From a checkpoint of a small transformer trained on Wikipedia.
Architecture: learned positions, biases, tied embeddings.
Each number is 128 + 24 x the weight over the matrix's rms, rounded and kept within 0 to 255. Layers, rows and columns count from 0.

# layer 2 attention value, 128x128, rms 0.256, rows 55-63, columns 0-127
[[ 99 149 142  56 100 210 149 125 137 127 117 110 128 122 119 150  93 190 152 120  89 146 141 112 145 154 100 111 133 148  97 127 136 118 132 126 111 158 131 144 153 108 148  88 158 148 136 147 139  80  98 122  78 182 113 122 153 114 130 158 178 102 115 146 100 143 116 154 167 136 114 106 105 118 193  70 133 134 152 123 126 104  92 144  96 158 129 116 103 117 148  99 181 139 126 123 131 114 117 106  86 137 125 158 164 105 104 146 167 108 117 124 126 135 132  63 111 128 145 123  83 147 178 125 149 131 115 136]
 [121 103 113 106 157  86 113 139 136 126 170 126 179 148 120 126  93 130 163 139 117 126 129 146  86 172 154 149 129  86 166 107 110 137 121 127  89 131 153 119 151 135 119 129 143 151 114 103 156 134  99 115 155 126 117 105 146 145 126 133  94 154 117 118 108 117 139 155 138 140 153 165 103 155 127 103  78 154 166 147 107 116 150 117 189 147 144 131 149 171 126 128 103 113 169 134 160  99 111 110  91 113 164 114 110  89 106 149  70 148 110 115 164 142 130  81 129 147  86 113 156 112 112 110  99 113 121 108]
 [137  95 121  99 122 178 138 159  93 136 115 203 129 143 105 123 113 121 146 129 121 106 131 156 156  95 137  86 141 136 168 140 113 135  79 145 140 145 135 137 116 153 135  86 140 177 141 119 143 146 123 121 100 112 116 133 133 165 119 128 132 135 124 139 104 116  80 116 135 110 146 107 160  93 132 172 169 157 169  93 147  44 117 118 128 142 131 103  80 104 119 189 134 153 116 135 136 110 136 118 100 141 156 192 134 113 120 145 158 114 123 174 115  53 129 113 153 108 126  92  95 109 151  90 116 162 162  75]
 [147 141 136 183  90 158 126 133 110 165  91 169 123  80 120 125 128  92 104 179 123 171 132 140 140  99 169 113 165  83 140  99 146  98 130 144 166 152 130 134 107 164 159 144  96 144 158 108 168  93  79 140  76 108 134 117 119 149 164 125  97 125 135 143 119 109 145 160 148 125 164 130 115 111 133 174  91  90  62 152 128  97 160 143  81 159  99 164 109 113 116 122 134 136 119 113 123 149 181 166 111 155 158 153 121 115  94 156 157 100 108 106 109 109 105  75 122 169 139 124  95  91 123 135  87 151 135 119]
 [140 158  93  78 128 160 160 120 121 125 127  86 143 162 105 108 115  87 146 126  86 154 133 147 130 143 108 150  92 122 112 130  86 159 171 103 182 114 103 162 100  99 175 118 164 134 148  93 144 124 119 150 112 156 116 182 118 169 114 153 152  99 200 156 176 120 103 119 146  99 109 154  90 106 132 136 208 110 106 141 142 159 155  94 150 148  71 176 108  98 146 120 105 150 113  82  93 120 168 136  88 100  73  96 153 155 142 147  86  66 125 129 126 141 102 133 129 113 119 144 118 121 153 139 127 154  70 155]
 [ 65 156 114 135 174 108 126  97 112 125 160 114 109 108 157 125 106 165 154  87 104 146 123 129 124 135  57 139 134 127  96 122 131 128 157 130  93 121 110 156 114 107  96  98 143 122  80 145 104 156 149  83 153 172 135 136 141  94 175 221 176 158 103 112 117 138 122 129 141 161  95 120 155 157 154  62 128  92 120 106  78 160 118 122 144 150 137 123 129  76 138  85 104 105 141  83 108 103 127 127 144 177 130 147 130 111 148 146 156 162 143 158 172 168 184  77  97 104 148 162 134 130 142 151 149  71 125 152]
 [180 124 137 176 109 143 121 139 108 175 110  98  94 153 148 167  91 149 107 128 162  57 167 163 141 131 121  79 143 156 100 211 118 102  92 140 144 144 121 124 143 133 147 109 148 172 128 128 154 118 113  91  90  95 114 126 100 189 118 143 185 158  88 123 122 135  92 145 121  77 190 150 121  95  85  87 101 153 129 108 116 130 150 144  92 145 137 115  46 127 161 133 113 108 136 128 159 116 111 142 140 115 113 153 135 125 103  77 128 124 142 127 100 110 170 114 132 126 113  94 114 150 157 117 193  84 155 124]
 [107  94 119 104 172 166 107 140 116 168 117 109 118 116 115 164 102 170 209 107 107 179 162 127  81 143 100 119 167  99 114 107  72 148 121 112 155 119 141 100 161 108 156 101 159 117 126 105 136 148 125 123 177 151 186  55  66 117 126 125 196 111 143 150  99  72 158 162 121  55 146 134 122 150 113 110 139 192 120  85 132 116 107 116 183 138 101  84 128 131 143 176 125  71  81 130 157 161 152 105 122 140 121 137 129 115 155 128 138 124 144 132 136 125 115 155  98 162 109 121 166 104 164 129 102 117 112 100]
 [175 118 107 139 158 117 145 132 151 134  46  63  94 173 145 188 123 163 159 127 105  57 138 118  73 195 133 123 140 169  97 165 131 144  85 112 134  80  97 133 137 155 130  67 122 128 153 128 127 119 158  81 137 104 132 126 138 163 182 170 182 107  79 123  88 116 173 157 112  99 119 170 135 133 114 141 159 123  85  93 113  87 122  86 127 136 137  93  79  97 146 150 101 109 130 109 143 157 164 116 194 179 110 174 149 164 102  83  80 113 115 114 109 159 162 154  81 129 123 139 112 148 152 132 129 126  94 182]]
# layer 2 attention output (transposed), 128x128, rms 0.204, rows 55-63, columns 0-127
[[121 133  95 147 185  78 127 180 104 140 134 122 128  63 135 109 119  82  98 169 149 102 139 110 160 137 162 147 122 123 122 107 128 130 169 168 121 119  88 115  71 169 118 162 113 108 185 125 131 159 101 122 138  78 131 171  94 153 137  67  96 123 123 127 151 107 114 104 155 126 153 121  95 156 127 160  99 117 128 123 138 142 168 101 154  94 130 106 161 126 143 135  80 103 127 128 131 114 128 112 163 114 118 110 112 162 157 103 106 103 132 106 160 135 108 200 154 118 119 153 176 165 118  67 123 172 164 122]
 [125  87 144 144  96 161 143 172 110 138  72 109 113 149 142 144 147 101 128 117  84 118 134  96 110  97 105 134 166 129 153 189 167 106 140 105 150  73  89 140 155 124 149 121  88 100 117 150  76 132 175 129 114 147 169 147  69 147 141 147 123 107 133 142 141 154 102 114  85 138 134  74 137  98 149 161 179 140 119  93 130 139 107 157 126 175 116 102  81 127 119 111  86 188  99 138 122 158 147 155  83 100 180 170 158 198 126 119 140 143 130 131 114 142 121  94 130  77 108 146 131 121 137 135 146 117 109 139]
 [136 123 135 108 153  97 100 156 117  97 170  85 138 111 183 129 113 112  73 128 108 152 115  57 168 122 127 155 125 106  81 147 175 116 164 114 126 109 165 136 130 108 158 129 139  86 135 131 148  77 102 132 183 158 153 173 110  49 173 122 136 145  90 144 174 104 129 139 102 127  95 126 108 162 118 107 113  97 168 128  97 133 101 107 112 132 124 145 137 169 142 100  78 136 164 129 145 148  88 114 119 147 103  92 134 162 146 131  97 133 155 124  82 171 147 175 114 127 118 152 129 159 138 133 156  97 147 160]
 [113 126 140 103 151  50 163 123  79 139 165  82 132 140 116 136 144 131 166  79 123 108 130 123 116 177 100 168 113 142 118 138 155 138 111 137 110 141 129 135 137 125  97 147 179 134 118 134 147 142 123 132 134 122 144 125 135  77 105 101 141 104 153 116 127 160 130 103 119 156 137 119 158 157 117 105  92 146 231 123 116 129 122 161 194 102 129  46 140 124 151 128 109 130 144 110  89 149 105 122 133 125  70  89 145 139 112 130  59 142 128 121 142 112 167 141 135 124  99 148 120 147 129 171 140 103 143 119]
 [ 98 114 105 192 112 131 136 140 153  89 142 165  93 103 133  89 119 129 137 107 161 143 121  91 129 196 182  95  90 141  91 121 149  98 114 120 129 154 110 143 130 205  42 118  68 128 125 150 154 147 137 115 177  87 133 116 136 124 101  83 162 127 109 151 108 116 107 136 151 135 140 108 123 132 121 138  63 152 124 125 133 119 103 211 127  85 145 125 216 117 110 136 147 118 133 131 221 147 132 104 115 127 157 181 117 100 145 128 112 121  90 125 133 111 169 117  84 113 119 123 141 116 126 133 143 129 144 143]
 [119 156 110 134 123 160 114 140 161 156  78 166 153 102 137  65 115 141 130 147 184 154 131 160 133 104 191 135 117  89 151 116 101 128  78 154 137 151 116  86 119 130 153 155 144 118 170 144 123 125 153 123  74  86 123 123 127 181  97  60 103 117 154 137 118 154 122 121 126 115 163 122  85 142 121 118 143 140  78 150 139  83 152  73 124  95 178 148 140 183  60 177 123 141 123 153  98 146 116 117 151 100 153 136 141 168 164 115  91 125 104 107 131 144  42  80 179 109 114 101 156 172 131 105 112 194 105 109]
 [112 175 134  84 176  94  93 100 133  85 119 124 201  88 111  68 116 120 157 186  73 212 126  67 163 122 116 154 148  89 135  97 120 170 151 120 133 160 154 147 107  74 129 112 144  54 129 112 104  87 136 131 152 138 152 133 164  78 166  65  90 160  89 124 164 134 150  92 114 157  59 108 138 152 172 180 205 113 125 200 111 124 140  98 162 117  99 126 176 141  58  78 153 116 133 124 171  64 106  96 108 131 116 116 121 124 120 143 181 155 142 140 121 148 132 171 130 127 122 207 130 101 105 130  93 154 150 154]
 [123 120 138 158  92 143 104 168 146 136 125 123 148 124 110  79 107 130  57 170  79 114  63 100 158 125 130 145 120 167  72 127 163 118 182 142  76  86  65 160 118 163 165 157  92 124 172 158 148 113 151 139 115 126  87 185 173 152 137 107 115  92 109 108 128 134 119  74  93 179 122 136 156 138 142 165 122  87 149 203 167  91 136 136  92 151 159 180 132 157 149  93  86 145 162 128  88  93 104 181 113 138 141 135 135 154 111  96 210 145 127  88 138 130 150  63 117  99 139  87 126  81  99 161 164 133 134 100]
 [ 62 175 168 169  89 136 115 101 134 165 136 186 167 121  99  73 149 103 123 170 142 202 102 124 183 153 125 127  82  90 110  99  76 142 122  97 129 175  98 113  86  80 176 161 177 100 138 114 141 100 134 167 167 186  96  67 133 110 103  52 116 113 100 121 142 167 108 120 125 141 155 102 122  97 160 108 108 113 124 220 151 138 114 136 110  73  97 110 152 113 156 131 140 104 144 135 138  61 138 122 143 123 185 109 112 192  94 124 212 118 145 104 137 126 110 122 126 163 155 134 158 105  92 107 124 140 138 145]]
# layer 2 attention query, 128x128, rms 0.138, rows 64-81, columns 0-127
[[ 58 166  81 174 136 142 163 195 149 114  90 117 124  78 192 121 157 170 114 100 152  69  94 139 147  74 136 154 156 178 120 124 175 103 129 124  83 125 172 168  98 147 143  89 108  96  78 122 104 154 158 182 111 184  96  84 188 198 169 155  94 114 117 154  91 134 126  99 142  90 103 157 174 130 128 142 142 109 114 143 135 114 119 131  89 124 164 149 184  79  91 180  65 119 108 133 111 140 155 144 136 110  92 142  85 147 132 185 104 144 128 147  95 108 110 137 142 136 133 104 104 162 188  62  62  86 167  90]
 [129 160 115 125 165 113 123 127 158 182 103  97 153 120 123 142 113 118 135 123 116  69 120 146 140  77  73 115 137 114 158 150 203 165 111 157  89 159 121 107 134 139 165 132 193 153 107 161 155 162 106 114 105  98  92 141 142 108 109 113 124 154 121 143 100 171 180 127 115 107  86 127  97 104 141 116  99 114 113 132 184  97 170 153 167 156  96 107 117 121  88  91  39 111  90 213 175 138 116  91 136 170 182  98 167 163 126 148 157 114 109 119 155 102 100 123  99 137 104 151 113 140  85 132 179 146 119  92]
 [143 103 160  94 151 137 121  86 135 103 102 151 142 148 126 175 103 118 159 129 131 116 113 135  51 125 102 136  89 121 157 118  61 180 147 154 103 174 108 122 131 116 154 111 165 164 123 143 152 171 120 109  49  77 136 121 101  66  86 105 149 193 151  97 134 153 114 100 128 135  33 180  92 148 140 150  77 137 131  74 154 188 157  85 111 132 143 167 111 166 120 108 107 145 126 120 166  71 124 170 126 157 159 107 106 142 152 138 152 113 103 161 188 138 102 129  99 148 125 174 139  64 141 118 138 158 101 154]
 [140 142  84 109 113  94  99 106 129 124 125 143 139 130 143  99 102 128 147 134  82 133 104 143 148 121  84 155 162 105 159 173 135 151 163 136 144 140 179 125 117  92 125 119 122 140 112 136 193 107 144 154 134 174 178 117 126 140 161 126 122 124 109  78 161 111  69 111 104 159 136  71 155  91 186  92 108 130 162  97 115 159 146 160 143 130 134 108 117 182 139 152  60 105  81 119 141 172  54 160  82 131 120 161 144  98 107 183  84 112  81 160 114 146 143 118 156 119 126 114 146 176 145 150  94 125 126 138]
 [131 103 123 145 111 127 117 147 128 148 113 104  69 106  94 163 140 105 131 134  71 165 133  65 148 188  84 143 117 174 149 133 149 108 148 133 143 153 110 156 125 142 137 111 116 102 128  92 135  79 151  88 150 107 131 140 104 111 156 131 148 103 104  93 100 126 124 137 148 149 161 183 129 107 151 110 152 115 128 129  98 111 124 151 134 141 127 121 151 155 101 103 149 158 130 125 144 119 142 127 133 111 138  86 127  82  93 124 209 122 142 104 143 102 191 125 142 122 163 116  98 128  85 155 148 133 137 124]
 [112 152 163 128 135 136 112 120 112 126 102 129 121  96 139  97  86 152 146 158 143 150 141 147 134 156 105 138 119  65 166 130 115 165 113 142 130 146 133 133 164 134 156 138 156 120 132  79 149 129 157  69  95 140  86 111 173  92 126 108 110  91 147  83  81 160 149 140 151 117 113 156 113 130  77 146 119 121 121 171  95 123 107  98 147 120 161 130  83 161 160 117 150 123  99 171 143  83 122 114 187 116 157 138 141 128 105 107 185 101  86 130 184 110  87  76 132 142 129 125 132 131 151 149 157 142  98 118]
 [116 110  93 136  68  99 112 188 104  84  86 120 124  93  60 174 101 113 158 105 109 114 151  87 143 149 146 128 148  88 109 150 174 176 101 146  99 107 136 156 101 182 188  92 123 183 194 118 169 167  90  71 132 106 107 159  98 138 158 156  91 121 173 127  73 151 132 119  88 104 125 126 122  95 107 114 183 104 103 156  99 143 127 181 172 107 152 150  86 133 171  95 178 164 121 183 136 151 161 131 107 115  84  77 180 112 116 107 213 158 167 111 114  89 132 171 105 142 110 131 137 148  86 130  91 123 108 149]
 [144 153  79 120 107 150 110 132 148 179 107 127 155 102 149 117  66 118 119 196 109  85 105 151 150  86  78 128 115 155 159 108  89 105 163 115  97 153 115 147  84 111 137 100 136 147  95 144 136  97 180 117 107 126 124  78 174 108 170 105 146 114 130  93 109 144 107  97 115 179  89 143 105 172 141 132 115  97 125 123 138 167 140 130 134 154 155 143 131 143 112 164  70 134 105 143 126 102 133 129 134 136 163 130 129 170 141 141 122 126 117 162 157 148 103 100 135 134 148 100 146 154 133  85 132 174 139 155]
 [122 127 134 144 150 150 106 121 126 123 119 122 133 105 118 128 162 105 140 126 128 120 126  97 158 152  99 142 109 140 162 193 138  97 139  84 107 132 116 164  98 149 107 135 134 118 102 127 141 101 127 151 137 174 128 103 135  99 159 132 142 107 105 122 121 160 107 121 142 157 101 119 159 113  91 103 139 132 123 122 110 148 125 124 109 140 122 183 123 122  82 189 127 131 115 125 140 153 148 143 129 129 111 135 158  73 120 128 150 123 111 136 153  44 139 149 124 166 148 154 121 134 122 111 129 105 151 135]
 [155 141  93 119 128 116 120 165 147 183 175 134 112 102 125 133 156 112 159 153  81 204 188  68  83 128 133 142 133 125 142 123 156 152 133 149  72 129 107 133 116  97 117  87 146 170 136  99  76 129 157 106 111 134 150 134 110 155 144 146  75 117 187 103  74  97  89 128 143 112  95 150 130 112 135 105 131 124 145 136 112 146 106 121 133  73 212 154 127 116 176 116 156 143 107  93 136 105 159 160 125 133 109  91 157 119 165  78 179 143 154 116 175 141 166 157  86 147 121  82 117 125 164 103  85 113  97 119]
 [115 134 151 142 102  96 136 119 158 135 125 230 170  88 104 130 135 161 133 165 141 124 136 100 118 112 146 148 125 118  97 103 152  98 127 123 146  94 150 128  80 129  88 106 106 131 190  87 142 160 167 151 130 149 136 121 127 116 176 163 134 157 107 113  99  77 171 111 138 112 122 129 131  79 170 126 121  94 134 164 146 146 120  70  81 134 122 186 157  74 104 114 199 146 100  52 158 113 152 142 204 107  97  95 162 144  91 108 151  78 177  80 144 155 121 120 102 146 150  73 118 159 150 111 104 125 128 145]
 [100 139 125 120 119  78 137 187  58 176  71 134 127  88 127 125 159 134 179 171  81 134 148  76 178  85 111 113 171 128 129 116 128 129 119 146  79 132 137 171 103 146 138 118 134 166 106 130 179 141 127 130 124 119 134 105 167 162 136  61  64 148 119 171  84 173 142 129 111  97  93 182  84 119  71 111 143 140 112 155  56 108 136  96 180 131 122 100 116 139 218 121 169 137  95 150 166 137 153  96 133 113 131 118 152 146 136 112 157 165 124 181 121 113 118  97  81 111 102 145 137 151 159 152 112 105 141 102]
 [ 97 108 155 112 104 136 106 149 151  65 138 156  60 160 152 114 111 117  44 139 118 149 119 131 123 141 152 128 174 138  67 104 111  97 143 104 152  68 110 124 138 162 146 102 110  98 169 177 134  93 112 162 151 107 120 119  88 157 141 172 157 143 140 139 162 107 176 132 114 111 167 142 122 170 159 129 160 140  92  80 118 136 164 127  79 143  98 141 140 172 158  54 141 145 192 116 114 112 127 153 109 129 134 154 110  92 141 112 104 105 148 127  75 135 128 128 148 129 132 129 101 147 116 138  98 154 148 136]
 [113 122 189 152 118 120 170 130  95  78  82  90 113 160 172 115 172 127  87 100  96  91 139 159 109 152 173 117 156 114 105 123  86  99  92 142 153 123 177  96 150 126 160 130 162  90 112  94 162 130 117 140 115 135 154 101  85 128 111 119 165 109 115  96 122 133 139 102 105 186 137 128  90 113  91 179 140 121 146 135 105 109 161  84 151 110 152 122 111 145 177 132 163 124 156  80 192 146  99 130 149  79 105 193  99 105 135 120 111 124 151 165 125 131 114 114 101  77  68 152 172  94 175 185 159 104 144 107]
 [158  68 158 127  98 155 151  90 174  73 138 125 153 165 106 121 119 135  57  94 144 154  95 138 112 113 126  83 162 111 141 144  86 135 129 148 195 117 130 132 118 127 165 116 138 105 173 128 161  95 112  89 164  91 156  84  74 116 176 153 148 117  89  86 143 144 140 176 122 161 142 103  86 154 114 118 130 114 127 113  98 108 142 107 108 188  97 116 168 197 122 133 140 150 118 161  91 128 112 185  86 103 145 173 132 175  95 117 141  99 152 130 161 100  97 113 132  60 140 104 104 142 112 162 159 154 110 161]
 [129 126 136 129 148 141 115 110 104 128 113 161 174 122  96 160  96  81 130 140 121 147 115  65 133 141 101 127 116 146 170 117 125 141 145 112 176 152 130 173  79 145 100 138  76 140 101 121 129 119 127 134 138 152 159 126 162  94 147  83 105 135 115 140 121 144  93 142 146 133 119 109 130  69 121 119 132 127 156 101 107 148 113 122 130 157  84 144 135 115 112 127 141 148 112 111 130 122 150 148 121 111 123 110 138 115  91 143 132 118 134 127 141 116 163 148 154 106 161 158 115 158 107 128 143 138 128 151]
 [167 104 130  62 109 105 148 113 107  44 124 133 132 147 151 152 107 145 182 120 133 148 131 149 107 157 144 158 101 154 116 101  65 162 123 109 116 158 175  82  95 162 154 169  90 138 208 112 141 219 136  98  85 134 122 123  96 111 100 143 127 159 172 115 169  86 120 118 163  71  88 158 130 162 125 144 112 153 127  99 123 139 156 131  92 102  95 111 130 148  58  79 165 127 149 135 112 169 119  86 136 147 144 161 105  65 128 103 110 111 120 112 111 150 136 148 190 191 106 136 127 101 130 138 106 123 123 174]
 [178 145  90 122 122 125 134 158 136 144 127 131 103 186 151 134 116 128 106 139  91  72 127 145 132 113 142 127 149  98 168 122 116 131  84  91 127 127 140 137 110 149 126 134 141 151  95 151 124 136 141 134 146 139 109 120 149 144  90 125  89 114 183 113 126 120 155 138 116 120 113 130 113 121 106 148 136 180  84 113 147 134 113 135 164 105 127 109  86 113 174  68 112 146 133 151 127 149  98  88 115 110 117 153 142 123 123 105 142 145 139 143 110 120 146 142 181 132  87 154  97 133 162 112 154 104 115 137]]
# layer 2 attention key, 128x128, rms 0.113, rows 64-81, columns 0-127
[[127 172  73 117 121 174 159 157 141  69 120 118 133 152 122  99  92  50 142 193  66 115  96 102 155 177 164  61 122 141 169 105 128 123 100 152 166 103 118 153 142 137 163  83 111  81  97 145 160 138 166 101  93  97 117 161 105 119 145 123  96 181 115 186 152 152 103 127  92 162  84 137 206 138 170 133 125 157  97 151 119 146 127  70 117  36 156 119  99 128 205 119  88 130 117 111 165 130 116 127 114 118 125 120 102  74 143 159  95 188 217 167 175 148 104 120 130 169  76 148 106 109 110 115  87  81 199 139]
 [127 143 215 142 150 184 147 148 137  76 144 170 153 136 134 161 107 125 106 168  66  99 146 144 139 100 147 117 114 143 159  86 111 165 144 164 136  89  90  90 149 127 159  83  71 149  84 108 109 160 120 149 128 138 115 131 160 171 124 104  92  96  88 157 154  96  85 127 117 145 115 121  86 133 156  93 131  78 113  87 144 114  91 129 131  72 163 104 112 168 143 120 150  98 120 120 127  77 163 165 119 191 125 137 141 137 113 114 128 115 156 126  93 132  90 157 130 146 177 123 106 156 146 155 159 136  81 139]
 [127  84 153 130 141 109  77  90 103 162 159 155 138 123 178 137 109 130 104 136 195 126 110 154 136 122 133 155  77 159 143 143 178 151 175 161 118 146  77 108 118 138 130  99  94 101 116 152 110 202 114 139 144 171  86 142 181  73 149 113 129 103 107 108 106  78 160 169 139 113 190 120  42 135 130  82  92  96 120  59 157 127 154 167 119 192 108 141 171 127 122 113  98 113 121 133  96 135 147 121  99  85 143 121 150 164 107 128 141  84 149 170 114 111 150 176 119  64 117 134 101 153 102 142 136 162 120 164]
 [111 138 107  79 144 171 129 126 128 135 153 115  82 170  90 143  48 117 128 177 153 117 118 123 155 131  97 115 150  92 132 111 117  56 117 139  86  94 104 101 139 157  84 156  96 150 132 124  97 146  83 115 136 144 143 168 149 107 109 179 186  72 108  67 185 123 137 161 157 109 136 142 172 133 126 138 147  98 156  97 152 149 139 134 175 119  95  99 173 103 132 153 110 144 132 108 115 125 114 114 106 169 143 136 174  70 128 106  95 139 161 139 157 152 176 143 137 178 193 161  67 122 131 109 107  81 149 161]
 [146 114  99 145 177 136 141 112 121 135 157 130  87 105 120 149 135 142 132 126 150 135 107  88 111 134 166 104 162 113 121 151 115 131 115 114 105 160 109 133  56  63 134 162 157 142 127 133 146  99 115 143 142 162 140 169  86 143  89 128 108 119 135 123 152 100 112 148  95 124  97  95 171 122 137 102  94 101 137 162 143  90  98 121 109 141 136 114  81 100 148 176 165 162 152 108 126 117 170 128 115 149  81 165  97 128 125 146 137 122 127 102 104 155 114 102 145 109 148 119 148 153 177 142  90 164 144 126]
 [ 92 106 173  99 141 119 132 119  98 183 129 142 154 112 114 174 179 126 101  88 111 142 150  65 128 149 154 164 157 154 162 180 108 122 115 126 144 131  82  88 117 150 161 125  77 115 118 171 122 146  94 151 109 105 100 159 123 139 117 145 111 112 133 133 111 119 132 127 128 152 194 141 100 154 143  95 131 141 149 122 116 103 147 152 121 120 146 114 123 128  92 131 160 107  84 112 134 134 135 105  83 117 128 130 114 168 186 120 112 113  99  85  93 156 165 199  85  82 201  77 120  89 130 149  98 148  64 123]
 [155  95 135 116 167 159 117 109 139 154  92 146 127 127 109 101 199 138 108 104 109 191  65 111 121 166 128 124  87 101 115 102  79 175 174 107 213 104 102 109  75 105 145 111  86 130 144 134 158 115 108  59 158 188 159 110  68 101 164  80 115 152 146  60 134 116 145 119 116 192 116 147 167  93 121  93  64 217 140 137 156 111 106 158 101 114 109 119 115 132 127 187 160 117 204 125  76 132 155 145 105 102 101 116 163 171 139 139 158  65 141  95 109 146 129 162 119  94 105  80 171 154 135 179 171 156  84 184]
 [ 80 165 132 126 133 100 151 102  94 131 110 126  65 121 148 160  61 118 136 168 153 139 156 150 129 110 147  94  69 177 165 104 139 139 113 163 120 141 143  85 151 103 150  94 105 120  94 153 126 154 105 116 113 171 112 129 136 129 103 124 117 112  84 129 123 158 103 162  94  78 164 134 120 129 166  74 130 106 149 114 148 112 137 104 135 122 122 132 132 163 137 149  93 166 134 129 182 185 179  82 139 151 120 129 158  93 124 158 163 127 125 156 152 153 121 129 127 106 157 124  67 161 108 114 116 124 123 134]
 [112 150 119 154 135 114 129 148  92 131 168  95 107 167 124 123 106 162 114 167 128 111 102  61 163 143 137 126 190 127 120 129 115  87 125  91 121 158 148 136  73 114 110 166 111 110  86 158  94  97 138 147 120 129 124 157 102 166 151 135 107 111 133  97 167 109 119 102 148 130  73 117 167 137 121 144 183 152 127 182 144  96 151  97  89 125 140 122 130 141 127 168 109 115 115 125 131  98 140 115 105 156 100 115 140 100 119 157 146 194 178 128 111 191 145 112 111  86 156 115 113  94 154 144  77  95 149 112]
 [161 132  89  81 141 127 149 125 177  92 168 103  77  99 122 124 138  75 148  76 136 143 110  91 115 123 121 117 130 123 152 127 164 143 144 170 106 157 146 116  84 135 144 106 136 119 142  78 176 138 170 118 134 155  86 136 100  89 157  76 131 187 169 110 114 100 190 124 133 143 164 148 201 133  71 132 120 126 109 119 139 119  85 160 111 120 100 146 157  99 141 126 145 130 167 136 146 174 170  92  96  70 148 148 158 153 132 119  88 116 136 134 103 126 129 114 117  86 120 139 171 107 101 129 153 127 107 147]
 [164 137 143 145 103 126 129 137 105  89 103 120  93 135 143 121 215 111 170 137 124 168 161 161  88 145 162 151 101 128  97 129  86 134 140 147 140 169 106 186 166 132 116 185 164  99 113 136 129 111 149 140  75 163 186 114  71 105 119 131 138 132  92 171 147 167 109  93 118 120 131 121 166 107 163 115 121 141  76 124 110 118 128 148 139 163 131 126  94 173  83 100 151 154 159 117 105 203 124 133 146 124 179 133  88 100 155 160 102  79 107 140 101 107 108 126 117 144  66  98 155  69  89 135 109  81  86  99]
 [ 99 142 173 116 175 126 121 133 176 125 105 175 114  95 102  97 157  86 161 115 101 128  98 190  92 151 189 139 153  99 116 142 127 136 157 124 153 131 144 120 180 127 136 111 103 102  92  79 148 126 150  71 175 159 133 117 125 138 144 111 122 102 135 177 137 140 160 173 115 107 226  84  86 100 123 116 151 147 146 116 107 106 151 136 125  91 100 134 134 149 107 122 170 123 113  93 148 165 103  66  91 124 135 123 150  96 167 136  70 111 181 145  88 136 151 124  86  75 173 102 135 111 142 151 106 107 103 136]
 [124 135  93 136 127 120 133  71  76 170  96 113 174 141 164  78 128 179 107 142 163 131 125 141 114 118 105 136 108 118  65 120 110 129 100 113 191 108 158 112 117 114  72 171 165 157 189 120 152 141 101  78 144 154 112  93 114  88 134 164 138 146 130 130  91 125 118 150 103 152 136 150 150 145 150 145  72 123 155 111 122 136 179 135 124 170 121 162  87 123 137 188 142 115 136 126  88 142 106 142 148  85 130  88  79 128 159 105 100 138 111 105 153 107 135 152 120 160 103 190 155 134 103 151  98 154 133 123]
 [162 105 110 157 117 120  94 175 122 130 143 141 177 183  98  99 120 145 161  81 144 107 142 159 113 126 128 146 107  84 105 125 104 127 189 126 110 117  61 145 112 124  60 157 124 140 136 131 150  80 115  78 120  81 140 102  81 151 103 204  97  98  93 153 129 158 174 146 127  67 170 138 103 106 145 141 161 124 135 150 113 156 172 124 129 193 118 120 130 167 137 111 159 106 121 139 132 130  62 107 122 144 164  95 121 149 116 108 100  91 114 165 129 122 180 155 129  86 154 128 126 136 111 139  96 148 153 150]
 [ 96  90  93 185 137 134 102  94 111 142 125 117 116 129  89 166 143 122  95 117 100 141 143 128 107 142 212 122 147 139  60 109  73 106 104  65 123 104 105 122 121  84  82 172 147 136 132 140 133 138  83 106 168 112 147 141  80 173 105  88 201 150  86  90 110 125 116  99 151 113 170 130  79 112 169  97 124 127 123 120 156 169 177 148 141 135 154 166 158 123  91 147 172 174 105 165  92 144 155  87 150 164 117 144  78 134 100 127 157 107 111 136 153 142 171 167 133 185 157 161 116 144 127 137  67 143  95 185]
 [101 119 147 180 112  86 123 158 107 106 133  56  97 117 115 138 127 103 116 143 112 116 111  72 124 145 157 134 165 136 119 132 130  92 118  82 130 151 166 159 142 133  97 176 130 112  89 148 128 120 134 167 151 195 178 156 122 105 112 116 164  82 147 136 179 111 116  94 143 109  92 105 129 158 125 117 134 133 130 142 127 110 127 123 127 119 136 128 149 148 108 149  90 185 115 142 139 120 152  97  97 190  94 164 159  79  92 165 159 157 135 150  82 117 168 103 129 130 163 109 115 115 165 117  77 115 155 113]
 [129 120 147 130 128  78 118  71 121 163 137 118 176  85 155  53 143 163 169 187 163  87  74 112 160 116  98 142 132 131 139 144 161 148 135 123 111  85  91 136 121 152 150 105 109 128 148 117 100 129  95 152 119 165 100  87 204  70 187  95 133 121 163  67 116 130 156 148 203 110 134 151 122 139 121 111 134 138 151  89 125 119 143 182 155 123 114 135 135 116 147 148 101 129 120 143 110 107  88 172  95 112 162 136 164 106 114 133 131 170 127  94 133 100 145 135  72 138  65 152 144 141 166 158 133 123 117  92]
 [124 134 115 155 113 113 160 136 101 109  98 100 159 157 165 108 108 139 117 103 124 116 137 115 139 144  86  97  91 134 179  82 131 111 137 107 119 116 123 107 107 108  95 127 104 189 121 104 106 120 135  95 106 145 165  92 143 160 154 130 122  85 115 138 143  92 171 121 131 108 140 142 133 155 151 159 155 110 165 144  99 144 135 122 166 119 139 168 112 152 165 153 125 121 136 174 139 126 151 135 103 126 106 126 184 171  87 101 141 143  96 125 116  88 122 145 101 120 142 151 124 181 149 124 147 105 114 100]]